{"num_hidden_layers": 16, "hidden_size": 384, "num_attention_heads": 6, "num_key_value_heads": 1, "head_dim": 64, "intermediate_size": 1536, "vocab_size": 2048, "hidden_act": "squared_relu", "norm": "layernorm", "norm_place": "pre", "norm_eps": 1e-06, "positions": "rope", "rope_theta": 34300.0, "rope_fraction": 0.5, "qk_norm": false, "attn_scale": 0.125, "bias": "none", "tie_word_embeddings": false, "parallel_block": false, "init": "uniform", "init_std_qkv": 0.0357, "init_std_o": 0.00631, "init_std_up": 0.0357, "init_std_down": 0.00316, "optimizer": "soap_variant", "learning_rate": 0.00332, "lr_mult_up": 1.18, "beta1": 0.95, "beta2": 0.99, "lr_head": 0.00694, "max_grad_norm": 0.5, "warmup_steps": 200, "schedule": "wsd", "decay_fraction": 0.362, "decay_shape": "linear", "final_lr_fraction": 0.1, "batch_tokens": 262144, "max_seq_len": 256, "doc_mask": true, "train_tokens": 831300000, "max_steps": 3172, "dataset": "wikipedia_en"}
Each number is 128 + 24 x the weight over its row's rms, rounded and kept within 0 to 255. Layers, rows and columns count from 0. The size above them is the row's rms in percent of the matrix's.

# layer 12 attention query, 384x384, rms 0.0826, rows 34-43,98-107,162-171,226-235,289-299,353-363, columns 192-287
size [ 90  74  77  73  74  81  79  75  74  76  78  81  75  67  74  75  78  82  75  74  98  96  95  96  93 105  97 104  98  89  90  79  80  76  82  81  85  87  83  79 151 151 139 148 152 147 142 141 139 139 151 107 103 109 103 102 111 110 110 109 123 108]
[[ 75 143  86 153  69 120 146  67 110 139 117  63 125 153 105 108 170 121 125  98 159 117  92 103 164 145 102 165 117  78  98 180 116 168  99 138 145 116 130 129 150 103 174  96 151 148 142 111 130 130 169 139 180 124 132 111 135 106 149 103 145 171 186 142 137 149 153 127 145  89 150  78 100 142 131 139 130 131 138  76 154 107 146 108 106 133 162 169 107  99 172 130  85 172 140 146]
 [105 138 103 158 123 214 138 137 117 148  73 111  82  99 179 134 125 106  87 115 115 107 121  96 121 116 153 143 129 116 149 115 120 130 134 155 110 111 141 134 131 130 101 157 136  63 124 114  90 116 127 133 132  95 103 135 112 115 164 146 131 157 115 121 142 103 169 163 107 111 152  86 109 136 153 156 162 132 103 141 117 131 147 123 158 131 132 141 149 152 120 141 136 146 130 127]
 [122  99 139 166 139 115 113 150 126 139 145 149 150 131 150 100 144 157 147 107 138  99 113 146 167  83 111  97 112 178 121 108 125 106 138  81 130 117 128 138 147 153 102  94 112 122 169 100  87 193 129  70 147  95 124 139 122 162  86 125 103 108 121 105 118 122 121 139 132 158 141 117 114 109 151 133 115 109 126 116 140 116 125  69  91  96 156 121 127  79  95  98 110 138 119 178]
 [ 82 119 119 140 142  69  97  86 144 149  94 154 126 121 109 106 131 156 114 147 102 153 122 115 120  91 131 158 102 153 129 127 146 144 169 133 139 141 104 103 120 153 128  87 124 139 105 106 156  94 142 120 133 123 174 142  95 115 153 117 139 147 135 151 125 142 158 102 115 154 171 148  91 111 135 130  98 119 102  75 179 136 133 161 144 126 131 129 126 156 146 151 114 144 153 141]
 [165 135 138 107 133 167 118 125  84 140 124 129  82 137 128 126 127  92 114 132 155 142 141 131 161 115 143 139 170 130 147  96 148  51 162  89 145 169 106 114 104 130 143 139 136 112 121 145 126  92 129 142  88 117 121 135 129 114 124 128 122 151  77 122 115 134 111  90 107 120  83 142 139  98 109 143 140 115 115 148 134 111  92 110 115 105  91 120 112 111  86 144 144  94 123 120]
 [111 125 166 149 143 108 133 145 158 128 135 119 102 126 199 114 102 100 124 124 149 120 151 102 162 132 118 122  97 115 149  79 102 158 138 146 168 133 109 127 153  96 192 117 155 125 132 157  95 137 153  47  93 140 135 147 140 145 175 140 163 137 139 137 138 116 138 116 127 154 120 139 129 129  91 135 132 111 107 126 108  77 111 146 154 161  97 124 119 143 142  96 107 138 141 110]
 [123  98 133 145 130 133 115 133 160  91 130 154 119 146 126 127 143  88 138 118 137  94  76 196 104  74 150 135 126 153 113 107  90 125 100 109 132  99 113 152 126 103 144 163 119 161 114 107 104 127 112 143 106 148 124  94 118  99 114 128 180 143 153 143 145 113  98 150 107 155 123 139 107 135 153 116 113 168 125 138  87 137 124 126 110 150 104 112  87 103 133 101 162 152 112  96]
 [128 138  87 144 119 104 145  96 127 128 147 139 107 117  56  84  89 165 154 169  91 170 192 100 126 136 188 131 115 125 127 161 102 113  96 118 118 114 155 135 118 110 123  86 157 129 113 131 107 150 134 139  84 102 130 155 129  67 179 131  87 151 141 120 171 149  96 115 118 121 124 133 123 144 143 106 110  73 136 124 135 178 124 149 142 135 119 145 139 134 149 138 106 169 120 167]
 [137 112 160 100 114 105 133 130 115 123 110 148 135 114 145 130 148 128 146 119 155 131 114  96 133 126 133 125 165 147 104 106 148 149 102 167  84 161 181 120 116  99 158 135 209 126 121 153 113 135 148 139 144  96 130 123 133 118  67 168 156 140 118 155 159 107 142 142 127 149 133 129 133 172 122 132 102 133 118 172 144 192 133 114 151 169 142 133 111 116 161 141 122 109 101 132]
 [110  88 119 154 102 137 152 107  92 139 153  91 120 148 124 109  95 139 114 137 134  78 168 122 139 156 118 130  95 160 146 105  98  95 104 117 171 145 102 129 130 100 131 142 129 159 128 119 141 125 148 115 128 143  99 148 108 130 122 111 129 152 146 145 168  97 125 102 147 138 128 106 127 153 140 140 131 124 152 113 128 178 144 133 107  87 126 135 127 123 130 152 116 174 122 132]
 [134 148 120 156 112 166 130 110 129 177 176  85 162 130 120 134 104 134 133 149 132 132 119 123 140 138 101 120 127 149 104 123 138 161  99  89 125 108 140 144 103  90 121 167 137  99  99  91 135 116 146 112 127 117 106 146 120 122 159 104 146 104 121 152 159 101 126 132 159 146 164 129 142  76 137 171 118 118 152 145 124 106 135  96 131 143 138 126 153 160 144  90 146 142 148 121]
 [159 122 133 138 152 117 118 120  88 128 162 148  97  69 156 123 132 137 127 130 133 135 113 154 130  98 148 142 148 163 159 148 150 145 137 127 137 104 147 149 141 117  96  99 117  66  64 172 115 101  83 143  97 107 114 187 178  79 153  74 128 142 149 144  86 164 142 126 173 120 136 112  78 114 146 123 131 152 139 123 188 191  87 121  94 127 122 177 140 101 126 128 162 150 134 123]
 [142 131 144 136 127 122 147 137 120 170 131 119 107 115  79 158 101 146 159 173 126 144 113 117 190 135 124 118 134 145 146  93 136 101 147 119 108  75 107 105 147 144 143 116 127  94 167 104 130 115 111 108 134  76 118 124  72 103 132 115 101 100  95  94  94 112 119 116 118 141  88 168 141 121 146 137 142  82 156 147 159 164  87 145 145  90 138 105 122 110 139 118 118 103 143 180]
 [126 139 117 108 140  94 136 160 135 139 104 148 170  90 143 114 119 173  95 117 138  97 117 136 143 133  93 141 147 146 128 152 118 158 122  78 102 121 113 114 120 120 124 128 132 183 143  92 112  74 113 118 148  77 122 143 126 167 142 138 156 124  88  75 135 161 113 117 161 117 104 148 129 105 102 172 131 144 139 126 151  86 107 150 129 138 143 117 107 131 139 103 129  90 150 139]
 [127 143 158 108 142  97 144 138 140 112 136 109 130  97 145 144 158 113 134 112 103 138 139 170 124 131 106 114 101  93 171 122  81 141 171 148 136 114 121 136 138 146 123 150 126  68 129 188 139 149 126 146 115 127 125 130 117 105 103 149 113 151 155 122 116 107 123 147 120 170 176 112 117 164 132 131 154  95 147 115  95 114 143 105 138  99  81 118 117 155 102  95 134 146 146 158]
 [148 130  98  98 102 132 125 119 132 146 134 158 121 147 142 115  95 120 145 162 165 122 129 144 125 149 135 163 173 143 107  54 148 103 141 155 174 117 107 131 159 139 133 142 156 124 124 129  73 135 156  90 152 139 133 139 134 143 137 141 114 127  94 157 144 147  98 139 107 125 127 135 139 131 103 153 117 143 136 142  98 116 156 155 105 160 122 116 139 107 117 121 104 104 124 154]
 [160 132 118 151 138 129 115 138 134  80 127 137 133 107 100 116 136 121 150 116 163  99 120  98 128 140 172  88 111 107 119 141  88  99 133 118 117 141 145 103 111 134 130 139 127 129 152 124  99 114 123 143 122 133  89 137 114 113 147 122 159 112  89 133  86 131 138 157 106 146 168 129 136 133 117 147 164 168 121 152 131 105  89 129  84  88 118 154 137 135 113 131 109 100 133 111]
 [141 114 110 129 147  73 117 131 124 132 144 144 111 102 154 132 139  93 161 105  54 156 128 107 132 102 150 145 122 102 121 127 130 104 106 119 129 139 159 135 109 107  70 149  94 144 109 110 112 131 152 155 164 130  92 180 123  92  98 156 131  99 154 113  80 129 136 129  97  81 150 122 102  88 106 158 116 143 136 104  99 154 128  88 149 109 135 129 152 162 113 110 115 103 128 123]
 [146 107 149 138 138 128 109 118 144 126 111 169 109  71 145 129 148 125 166 138 103 157 196  98  93 145 152 105 144 157 165  92 157 140 165 152 137 136  95  83 128 150 116 129 146 140 182 116 169 121 146 183 183 137 138 159  98 145 119 129 177 177 134 137 174 170 130 178 175 116 168 154 133 147 141 130 142 148 108 124 138 141  54 121 120 136 110 147 145 109 111 131 130 106 147 115]
 [102  77 127  96 118 115 157 137 117 114 151 123 109 114 163 140 104 131 124  97 119 115 111 132  58 106 150  99 157 122 170  99 116 116  85 186 133 143 124  80 143 117 118 135 104 168 132 122 105 111 105 125 112 132 110 161 154 133 143  94 121 119 152 120 103 146 103 146  90 117 126 140  86 107 119  91 111 131 100 115 162 127 140 103 103 134 136 118 142 164  98 100 140 144 178 122]
 [100 158 108 117 133 146  91 121 134 148 110 144 145 183 155 195 160 118 139  84 154 113  83 150 114 102 138 208  86 136 104 140 116 105 150 131 116 146 101 135  83  99 109 152 140 145 138 100 131  74 139 124 144 111 159  84 135 123 121 121 144 150 129 152 131 100  77 124 111 113 147 130  87 132 120 119 139 168 122 135 120 164 111 122 116 102 113 153 111 116  85 115 146 148 115 148]
 [138 103 117 199  93 148 100 154 130  87 113 180  86 151 137 104 105 121 133  91 143 138 136 123 127 130 141 118 128 133 105 141 117 122 124 124 136 134 107 139 145 120  72 134 140 164 131 140 123 144 161 106 118  88 164 143 102 154 134 142 118 139 110 122 107 142 118 184 144 152 130 143  97 139 135 126 164 163 119  96  86 104 156 119 114 122 127 149  86 130 137 114 137 111  99 170]
 [ 97 136 130 164 120 158  87 151 115 137 130 146  93 142  93 146 100 121 131 112  81 135 101  90 127 171  87 126 141 139 103 129 157 109 156 110  90 131 141  97 123 156 164 109 124 128 128 172 126 101 131 134 151 117 119 113 125 112 116 113 119 104  91 103 136 112 120 176 100 175 132 121 123 108 134  61 150  93 127 117 164  95 143 135 155 109 140 126  73 138  83 134 105  77 142 115]
 [124 116  89 144 143 129 166 126 130 145 103 141 143 166 158 134 116 130 154 152 128 150 131 146  79  86 157 127 119 138 136 119 108 132 163 139 128 150 160 109  98 146 100 120 126 127 148 127 132 154 148 137 106 136 151 187 120 110 137 118 100 144  70 124 103 139 130 141 140 181 165 122 106 123  99  75  90 137 141 113 118 119  91 151 114 151 125 133 108  90  98 165 160 176 120 159]
 [121 173  87 145 142 119 134  59 101 128  86 128 113 116 161 122 137 150 134 133  70 104 151 136 124 133 120 160 123 142 146 178 111 102 142 115 140 144 151 111 140 135 128 131 110  96 113 169 113 120 118 129  71 121 138 108 106 137  81  61 150 110 102  99  99  87 156 110 112 128 141  92 115 169 158 111 165 144 123 115 168  98 119 186  84 126  98 135 139 146 112 134  72 136 102 128]
 [214 171 136 113 122 147  81 157 174 163 150 103 127 149 117 148 147 164 149 100  86  99 108 142 105 130 124 121 155 125 125  89 113 128 117 128 122 125 155 141 119  80 113  92 107 135 130 132 148  75 145 158 121 141 101 123 106 111 145 139  88 116  78 146 118 106 118 136 138 116 113 143  95 157 174 140 136 122 104 107 131 140 133  96 148 186 116 117 140 124  88 101 170 175 154 112]
 [ 90 131 120 124  97 117 166 142 130 123  82 112 118  97  86  96  97 124 130 142  74 151 163 118 122 157 173 149  99 106 134 183 135 110 143  95 159 109 145 120  93 143 121 153 113 112 120 161  84 138 136 137 112 128 124 111 117 133 183 131 178 119 105 110 112 108 129 148 117 110 140 138 126 159 126 152  93 130  93 128 102 130 166 125 112  90 138 118 128 158 143 139 132 106 163  83]
 [132 105 105  96  88 162 167 130 140 108 120 101 143 132 145  96 144 125 106 154 130 127 148 116 162 158 114 158 114 155 123 149 113 146 131  97 130 109 153  99 172 114  72 137 135 149  96 183 125 121 120 127 119 114  98 123  81 103 126 215 138 136 124 116 113 118 132  99  85 154  78 114 124 144 129 167  95 158 117  72 136 102 134 117 103 124 143 124 108 111  99 183 142  90 126  95]
 [159  54 108 126 168 120 143 139 164 111 146 122 139 139 157 154 120 124 123 172 101 162 157 134 136 148 105 120  74 132 127 123 141 132 143 131  89 125 145  76 140 130 129 142 157  97 141 132 126 140 130 121 165 135 173 155  88 138 127 128 140  96  99  91 124 121 145 159 123 148 189 130 113 123 103 119 154 107  91 105 123 154 113 120  83  94 116 157 117 155 109 123  93  88 183 112]
 [104 119 123 124 161 132 142 140 158 146 128  93 153  84 155 172  95 117 101  74  92 137 137 147 123 117 127 139 145 146 118 130 119 160  97 174 170  90 112 177 120 153 123 128 114 140 135 145 118 109 150 117 167  91  86  81 115 134 166 115 175 132 121 127 109 131 169 108 112 112 150 128  70 130  87  84 129  95 144 134 150 131 120 159 132 157 124 166  83 105 122 136 120 114 157 111]
 [ 87 135 110 130 112 126 129 101 150  96 152 124 128 112 138 162 115 119 156 166 154 142 140 158 163 143 133 125 147 125  82 146 134 158 112 132 147 100 141 148 169 102 114 143 150 139  97 138 140 128 151 138 158 144 113 161 138 114 141 106 128 142 133 135 110 134 101 118 164 129 130 106 139 130 139 133 132 125 160 132 159 113 164  85 136 121 135 121 123 137 103 124 123 154 149 150]
 [160 118 130 116 172 116 136  83 136 140 147 118 144  92 100 164 147 134 142 121 122 145 114 106 124  90 112 109 171 117 116 132 101 137 121 127 102 135 116 129  97 101 168 137 151 109 163 167 147 147 134 144 107 136  95 146 109 107 153 123 116 132  90 115  96  78 146 176 105  88 149 118 125 135 143  98  98 101 108 155 120 122 110 113 107 137 102 158 136 166 130 105 115 148 132 136]
 [131 109 147 161 179  86 137 143 103 127 130 162 154 153  77 155 137 149 126 124 104 111 120 103 113 135 168 146 115 115 155 112 107 114 126 124 140 132 166 132 153 130 114 113 134 186 148 156 134 159 127 107 102 143 145 140  97  96 172 164 123 126 120 113  96 164 138 135 137 135 127 112  90 103 162 170 111 116 102 102 101 142 134 126  88 106 143  66 136 142 116 116 116 115 131 146]
 [ 90 124  94 120 134 120 119 147  99 169  97 144 131 108 131 122 113 119 102 102  90 110 115 113 159 117 177 140 146 114 134 140 142 152 124 135 103 136 110  93 112 163  98 122 128 127 104 112 135 153 109 138  84 111 171 131  79 182 123  38 149 127 149 113  90 116 148 103  94  93 133 148 182 141 127 111 170 112 140 180 156  80 138 174 166 101 113 104 127 121 119 110 123  80 182 136]
 [199 145 140 127 131 141 112  82 121 161 112 136 149 128 164  97 121 119 131 100 119 116 135 164 170 145 151 141 105 132 128 161 167 106  84 141 155  88 114 133 129 109 133 134 137 124 136 135 124 162 121 166 169 142 145 106 100 188 166 128 101 157  91 122 146 148 149 122 117 133 139 130 142 140 164 127 125 129 106 119  66 129  96 127 104 121 134 137 131 142 114 164 134 128 107 160]
 [158 118  85 103 150 148 121 135 118 130 146 145 151 152 126 113 136 130 137 175 101 133 105 171 138 110 110 111  71 140 131 147 148 116 140 159 193 150 105 160 125 102 169 140 151 137 156 160 140 141 137  79 131 113 110 110 108 134 171 134 110 117 134 142 137 125 108 118 139  97 117 139 107  80 154 145 102 121  93 114 116 147 125 126  81 138 109 112 117 131 125 138  96 149 153 140]
 [141 165  97 150 151 128 123  96 164 147 121 124  97 125 100 118 173 143 155  98 132 100 143 150 114  83 127 164 154 160 124 150 134 151 169 166 160 102 107 150 179 142 142 134 124 114 155 116 126 148 119 120 124 146 106 120 109 117 195 126 140 109  75 132 157 154 120 124 151 158 120  97  98 125 133 154 123 115 122 131  54  99 153  88  89 117 113 155  95 153 121 133 143 113 127 147]
 [115 145 106 123 104 107 179 132 130 174  84 120 117 117 137  67 168 119 121  97 104  95  74 147 158 132 162 149  94 104  93 142 114 102 127 131 125 108 119 135 119 109 119 118  96 120 140 102 115 132 141 121 153 159 170 125 118 100 160 176 106 125 132 111  98 138 132 122 103 130 112  88 159 177 124 115 182 124 162 152 107 156 101 111 101 149 165 134  98 169  74 141 142 104 140 145]
 [ 93 174 120 114 110 129 116  96 119 103 122 103 115  84 125 161 141 142 133 122 145 138 130 125  59 140 146 138 128 191 148 138  97 113 148 134 137 128 147 135 102 124 118 116 114  98  99  85 125 137 118 158 148 143 130 139 123 154 122 176 149 142 155  88 150 115 118 149 103 122 150 155 141 103  86 125 155 135 157 146 134 131 129 102 140 156  67 121 169  99 126 132 117 124 180 110]
 [ 52 144 169 120 106 155 153 127 138  92 132 141 122 134 153 192 121  98 143  95 111 130 116  80 113 121 147 146 125 145 107 116 132 126 132 115 128 160 107 110 121  91 145 118 178 101 121 118  91 169  73 107 168 137 111 146 185 112  93  83 138 140 125 115 181  98 144 126 125 168 134 153 109 117 133 113  93  86 138 127 117 149 201 134 166 156 122 129 141 125 138 174 122 137  82  97]
 [144 143 134 110 100 125  87 135  90 114 143 156 121  90 149 142 134 109 112 128 125 113 136 114 137 155 155 113 133 125 155 164 110 122 165 112 154 155 125 121 135 103 140 155 109 151 165 123 128 115 161 167 117 130 128 107 114 146 166 131 111 164 122 120 102 112 147  85 116 120 135 111 147 143  86 117  99 181 148 114 122 109 144 141 115  94 149  88 162  98 141 163 133 164 155 101]
 [119 137 130 106 126 135 125 127 141 122 109 148  89 192 103 169  84 113 155 142 152 118 135 126 178 163 129 142 151  85 119  63 137 189 121 152 114 139 180 129 127 101 109 144 111 150 127 143 115  63 119 130 158 185 159 144 125 153 113 133 103  91 114 132 173 148 137 112 128  97 127 135 138 121 135 122 114 110  96 103 122  97 137 195 114 105 110 126 125  81 133 131 122 140 162 156]
 [ 94 119 125 202 130 153 145 105 110 142 117 130 121 117 116 168 135  99 101 114 131 135 104 117 121 135 123 141 129 102  88 116 143 134 110 128 110 150 114 166 108  63 115 152 162 172  90 140 133  78 109 174 118  87 139 138 127 161 121 143  68 107 124 141  81 145 145 132 127  71 102 105 148 151 135 104 107 119 138 113 140 120 136 159 146  86 117 128  93 157 125  96 129 133 124 170]
 [142 148 100 104 130 107 121 160 134 111 112 113 117 214  87 134 143 174 142 134 118 155  98 155 123 143 146 122 130 119  90 127  90 132  89 123 101 119 126  75 127 114 184 155 130 119 105 106 144  83 122 121 140 153 161 160 142 127 117  96 167 140 117 144 142 150 107 138 108 141 118  92 114 108 121  97 121 137 168 139 106 146 154 167 113 101 129 140 124  96 105 123 173  92 156 123]
 [ 82 141 118 154 114  74 130 127 102 111 155 139  96  96 130  83 135 122 129 132 152 163 130 166 104 171 148 110 104 116 140  89 146 127 117 122  97 123 132 144 146 157 155 130  93 145 112 101  96 111 142 169  98 119 124 117 168 120  91 114 107 161  98 165 120  85 125 133 118 139  91 128 121 119 104 132  69 176 125 128 132  94 141 141 123 157  98 136 136 154  96 128 142 144 157 102]
 [ 88  75 141 121 139 156 130  86 123 139 140 138 134  78 121 175 135 119 138 102 126 121 120 144 165 121 139 155 120 135 169 135 100 133 136 110 103 185 141 101 132 116 114 127  88 127 141 124 117 129 121 117 109 106 175 152 126 106  82 157 120  99 135 131 154 128  80  81 112 134 142 161 128 159 132 106 159  97 106  88 103 173 145 138 112 117 140  93 111 125 154  96 107 123 163 111]
 [148 139  89  99 136 109 129  97  78 142  78 116 108 152 149  95 146 144 160 107 169 100 111 156 131 114 129 115 122 165 116 160 127 161  99 157 127 122 146 132  88 151 158 100 121 125 111  77 124 100 114 162 131  86 122 180 161 164 114 140 125 119 125 126  87 118 101 120 148 118  92 173  87  90 173 130 162 156 122 124 127  99 116  89 121 111 108 153 117 134 117 105 151 106 160 129]
 [175 144 146  94 149 105 127 155 133 166  88 117 130 113 170 124 146 136 109 134 121 133 133 168 109 132 135 111 104 110 133 138 147 143 140 114 124 146  80 105 128 113 123 151 143 168  83 123 123 149 144 105 175  95  91  84 143 102 103 123  90 126 140 106 155 147 145  99  99 113 112 107 158 196 155 147 134 116  82 127 102 136 154 124 130 142 127 116 136 124 135 155 189 130  86 155]
 [126 133 132 117 157 115 103 150 135 143 104 134  92 106 152 138 164 137  89  62  98 104 100 140 148 144 145 149 122 113 154 161 134 113 124 139 120 119 131 116 105 146 131 153 109 120 137 141 184  58 118 134 134  75 155 142 128 124 128  93 102 182 170 159 128 120 104 102 146 123 112 136 127 142 160 114 156 136 123 174 151 140 108  50  92 141 152 151 153 106 181 184 148 152  87  91]
 [149 141 157 158 157 123 143 133 124 123  91 110 142 139 106 137  86 133  82 122 120 115 103 114 145 120 142 148 132 173 155 145 108 135 164 147 118  76  75 101 121 121 122 153 124 138 144 139 132 137 145 126 110  98 132  86 171 177 133 120 104 166 131 103 132 128 157 160 110 137  92 130 118 114 151 127 150 160 122  91 118 144 141 142 134  73 102 121 108 127 142 116 148 100 144 121]
 [114 160  95 112 149 120 156 157 149 151 122 137 147  96 136  96  91 119 112 131 105 152 124 130 115 149 110 125 116 155 173 118 123 126 140 139 122 126 132 149 170 162 133 158 152 127 129 171 126 150 104 131 142 104 148  98  83 157 103 102 143 141 133 131 117  94 102  57 134 134 121 124  95 122 123 160 108 125 131 113 141 158 114 119 145 170 107 154 108  85 139 137 106 114 130 177]
 [134 124 144 139  78 134  97 137  76 116 136 143 154 108 136 121 151  90  98 131 140 106 149  88 129 150 174 110 161 120 152 190 161 130 122 116 130 154 147 116 127 101 147 136 127 132 125 107 108 136 158 144 100  73 107 110 156 151 164 146 111 145 127 117  96 117 136 121  77 140 113 121 125 145 115 130 112 162 146 104 111 137 143 114 113 132 136 110 196 123 146 150 119 150 172 136]
 [117 122 135 134 122 142 102  90 114 102 141 123  88 170 111 152  78 133 156 140 150 134 144 167 158 132 129 138 150 101  84  74 152 145  98 115 116 138 162 119 125  87 128 168 107 142 114 168 113  68 147 124 136 168 156 117 148 165 113 142  88  93 168 129 140 154 139 109 120 106 144  99 119 127 148 130 125 134 132 126 130  79 110 171 142 112 110 134 129  78 116 117 116 122 160 182]
 [ 69 120 127 177 105 181 140 103 121 148 140 126 108 114 100 165 129 142 134 107 105 119 106 106 105  87 148 147 124 125 132 107 116 155 126 147 102 168 118 138 133  66 131 148 159 131  97 151 122 107 114 146 135 115 146 127 106 144 133 119 108 132 109 114 104 147 148 142 115  81  97  92 108 149 141  92 114 129 128 154 106 116 144 117 141 100 135 159 108 145 107 118 125 150  96 193]
 [108 150 124  99 160 128 125 162 129 134 112 105 118 167  98 126 151 150 116 112 130 119 106 103 161 116 120 129 146  87  99 115 108 140  82 150 111 109 107 102 116 143 144 122 128 123 138 121 143 101 136 113 143 133 151 144 147 117 117 115 149 182 107 153 135 164 112 133 121 129  99 112 161 101 124  96 125 133 171 176 101 113 141 137 128  96 152 115 134 107 120 121 161 130 191 129]
 [ 96 134 132 162 141  82 146 118 116 102 172 112 117 134 168  91 140 100 115 125 165 129 148 161 134 155 102 128 111 151 147  99 145 151 127 115 146 112  76 139 119 133 153 117 101 108 117 102  78 103 166 149 112 110 129 135 156 157 140 104  84 139 111 127 166 126 145 149 143 159 122 109 145 125  98 122 130 162 117 119 159  70 126 154 125 168  88 147 107 132 124 156 104 163 173 106]
 [135 104 109 154 140 166  92  90 136 149 125 129 134  97 120 174 170 130 126  91 135 143 134 141 157 116 145 131 134 137 148 150  93 142 174  90 117 168 173  91 121 172 109 119 140 121 145 104 121 108 116 142 132 108 139 135 132  94 100 164 112 104 125 101 136 133 141 122 113 143 177 169 149 139 142 117 144 109 109 109  73 178 117 119  94  98 126 124 129 128 139 115 119 118 161 110]
 [161 153 109 122 104 105 115 103 119 125 113 113 154 154 156 132 107 178 128 137 166  86 142 150 121 127 143 129 142 165 121 128 144 145 132 147 180 152 120 134 112 159 153  94 136 143 132  92  61 135 153 176 140 106 115 133 137 191 144 150 136 120 173 164 125 146  79 160 122 116 100 155 113  95 147 120 172 164 154 127 162 111 148 127 153 136 143 141  98 104 113  82 124 150 154 113]
 [148 120 146  85 174  90 156 147 138 157 104 115 106 112 131 101 112 124 137 134 111 132 149 136 123 119 150 105 155 106 131 134 149 139  98  88 152 134  35 110 133 137 133 128 107 121 113 113  79 142 116 106 127  81  93 117 132 134 118 138 128 119 151 143 136 150 129 132 116 108  90 132 141 177 136 134 104 111 111 101  84 131 136 125 104 118 108 124 168 126 145 126 132 143 105 123]
 [123 156 144  87 114 100 108 176 138 146  86 150  81 121 150 162 154 139 120  80 110 113 128 128 143 130 155 153 118 139 143 150 118  89 137 139 135 125 126 116  96 145 107 161 103 126 129 111 157  99 131 137 183 118 125 143 136 122 136  97 102 147 145 134 190 116 124 118 133 106 139  98 102 156 141 104 158  83 139 145 136 141  62  50 110 140 136 141 164 129 151 149 171 175  85 101]
 [110 131 155 150 156  99 139 129 130 114  95  96  90 130 110 117  97 115 124 105 137 115  93 124 144 132 124 156 131 189 134 131  96 151 148 124 115  97  75  92 158 128 109 141  84 125 164 136 115 116 156 127 102 123 123  71 171 169 105 127 112 154 139 120 140 104 157 123 146 134  75 128 135 142 147 145 164 125 109 132  97 134 131 136 136  92 110 108 149 113 130 126 175 103 146 129]
 [117 121 122  68 116 126 159 145 141 128 119 110 121 145 158 114 122 116 123 131  97 136 136 103  92 148 127 146 109 127 150 131 129 121 143 153 145 131 135 161 180 146 147 150 158 144 135 187 131 152 133 154 168 122 104 103 106 155 122 134 144 120 155 115 103 122 121 107  95 125 120 100 101 169 120 164  99 120 128  96 123 103  93 110 145 177 118 151 147  93 126 165 100 108 131 139]]
# layer 12 attention key, 64x384, rms 0.074, rows 33-42, columns 192-287
size [116 111 107 111 110 111 115 109 110 112]
[[141 100 113 119  96 111 151 109 108 156  92 131 154 109 137 133 139 145 168 104 132 126  95 132 128 161 132 117 163 125 133 125 124 156 105 162 130 120  77 144 105 117 140 165 133 115 115  96 112 147 142 158 130 135 117 115 138 129 153 120  96 154 161 162 139 103 165  64 114 103 159 144 148 100  83 121 140 126 149 115 123 127  96 154 119 114 142 114 109  82 118 118 132 152 143 108]
 [131 206 152 101 145 121 160 169 109 141 125 154 134 173 156 139 133 102 117 136 116 134 119 142 139 139 141 153 117 150 172 108 160 111 127 140 104 131 132 110 150 140 133 119 171 173 119 102 119 139 158 132  98 125 126 105 100 169 131 173 141 161 162 108 152 145 106 101 151 109  97 150  64 142 112  71 144 146  89 151 131  86 141 131 137 144 157 174 120 153 132 158 102 126 170 116]
 [107 114 110 117 114 148  93 122  99 168 112 106 110 132 125 135 112 120 148 104 156  99 108 105 130 123 112 146 139 164  83 129 114 115 110 141 104 104 138 137 136 116 146 126 159 141 154  79 170 126 128 158 125 139 159 121 140 129  96  68  86 104 121 104 126 135  79 134 119 105 152 113  86 179 100 123  91  98 141  97  97 163 142 143 140 147 147 115  75 135 112  95 116 138 113 139]
 [140 129 135 136  97 120 128 154 131 113 151 119 119 152  66 126 112 157 149 155  88 160  92 123 141 123 159 139 150 116  89 139 120 155 110 133 145 127 112  79 115 131 162  95 143 103  90 131  89 120 109 124 114 123 180 162 145 183 103 153 102 114 116 157 137 169 108 115 134 183 146  97 112 103 125 114 118 147 119  90  75 119 132 153 118  78 143 160 114 107 106 151 139  95 185 105]
 [155 144 137 111  84 121 101  96 110 118 141 165 139 107 126 105 191 102 121  91  87 114 122 112 113 143 124  89  94 151  95 146 154  72 135 101 101 114 121 110 149  96 132 111 104 139 150 113 158 129 141 111 147 133 139 114 123 117 123 105  97 124 131 125 160  86 132 118 120 162  67  67 149 114 102 149 128 137 138 133 129 117 158 143 129 142 113 122 147 115  72 152 141 125 138  98]
 [144 120 118 128 132 119 110 112 170 164 167 148 120 111 101 128 149  86 104 123 133 157  80 131  98  61 147 155 157 136 120 110  87 114 122 125 139 111 105  94  91 138 137 140 136 112 145 115 109 134 120  91 120 102 131  77  99  91 129 140 136 128 105 116 127  76 116 132 169 115 139 136 139 156 127 151 121 111 161 129 135 173 142 135  82 114 139  97 133 156 159 156 122 139 123 125]
 [151 104  74 122 134  35 105 107 114  94  75 121 117 135 102 132 100 151 124 146 166 101 134 151 117 121 138  98 185 142 144 109 117 131  95 143  66 116 147 125  83 115 114 142 128 166 101 133 117 127 147 147 137  89 142 144 121 137  93 157 133 143 114 163 196  93 132 141 155 189 121 139 129 132  97 124 127 175 112 149 103 143 150 109 114 133 100 147 153 143 143 145 131 111 148 110]
 [139 140 143 118 115 123 154 148 119 149 132 121 102 157 122 124 117  87  98 118 122  97 124 137 106  92 179  95  62 123  72 116 169 154 115 114 116 165  95 143 124 104 108 134 109 138 106 129 133  81  80  71 126 135 168 127 125 131  97 139 107 145 131 121 132 115 121 106 103 117 136 151 144  96 144 156 122 119 128 144  82 125 154 115 106 119 118 132  84  97 101 141 144 136 100 122]
 [142 103 135 113 120 147 108 104 120 122 121 169  95 151 143 149 153 138  75 106 131 135  83  83 137 145  93  64 127 120 150 133 120 184 154 138 147 145 119 114 109 129 116 175 114 136 171 142 130 108 178 128 137 146 126 114 100 124  73 124 151 171 168 172 164 119 154 138 135 125 126 116 137 171 118 143 126 126 167 132 157 142 116 154 126 112 138 165  95 115 171 147 126 166  99 107]
 [ 86 152 127 159 132 109 132 109 185 159 113 145 131 142 174 105  94 150 103 121 152 127 125 112 113 117 144 131  82 133 123 126 150 129 135 153 125 128  85 101 104  75 131 170  91 148 150 192 117 121 135 115 154 137 137 152 136 148 141 114 101 108 127 152 142 145 136 123 108 133 114 123  48 157 121 135 132 114 111 133 147  73 103 137 144 105 102 104 114 126 150  99 117 127 116 110]]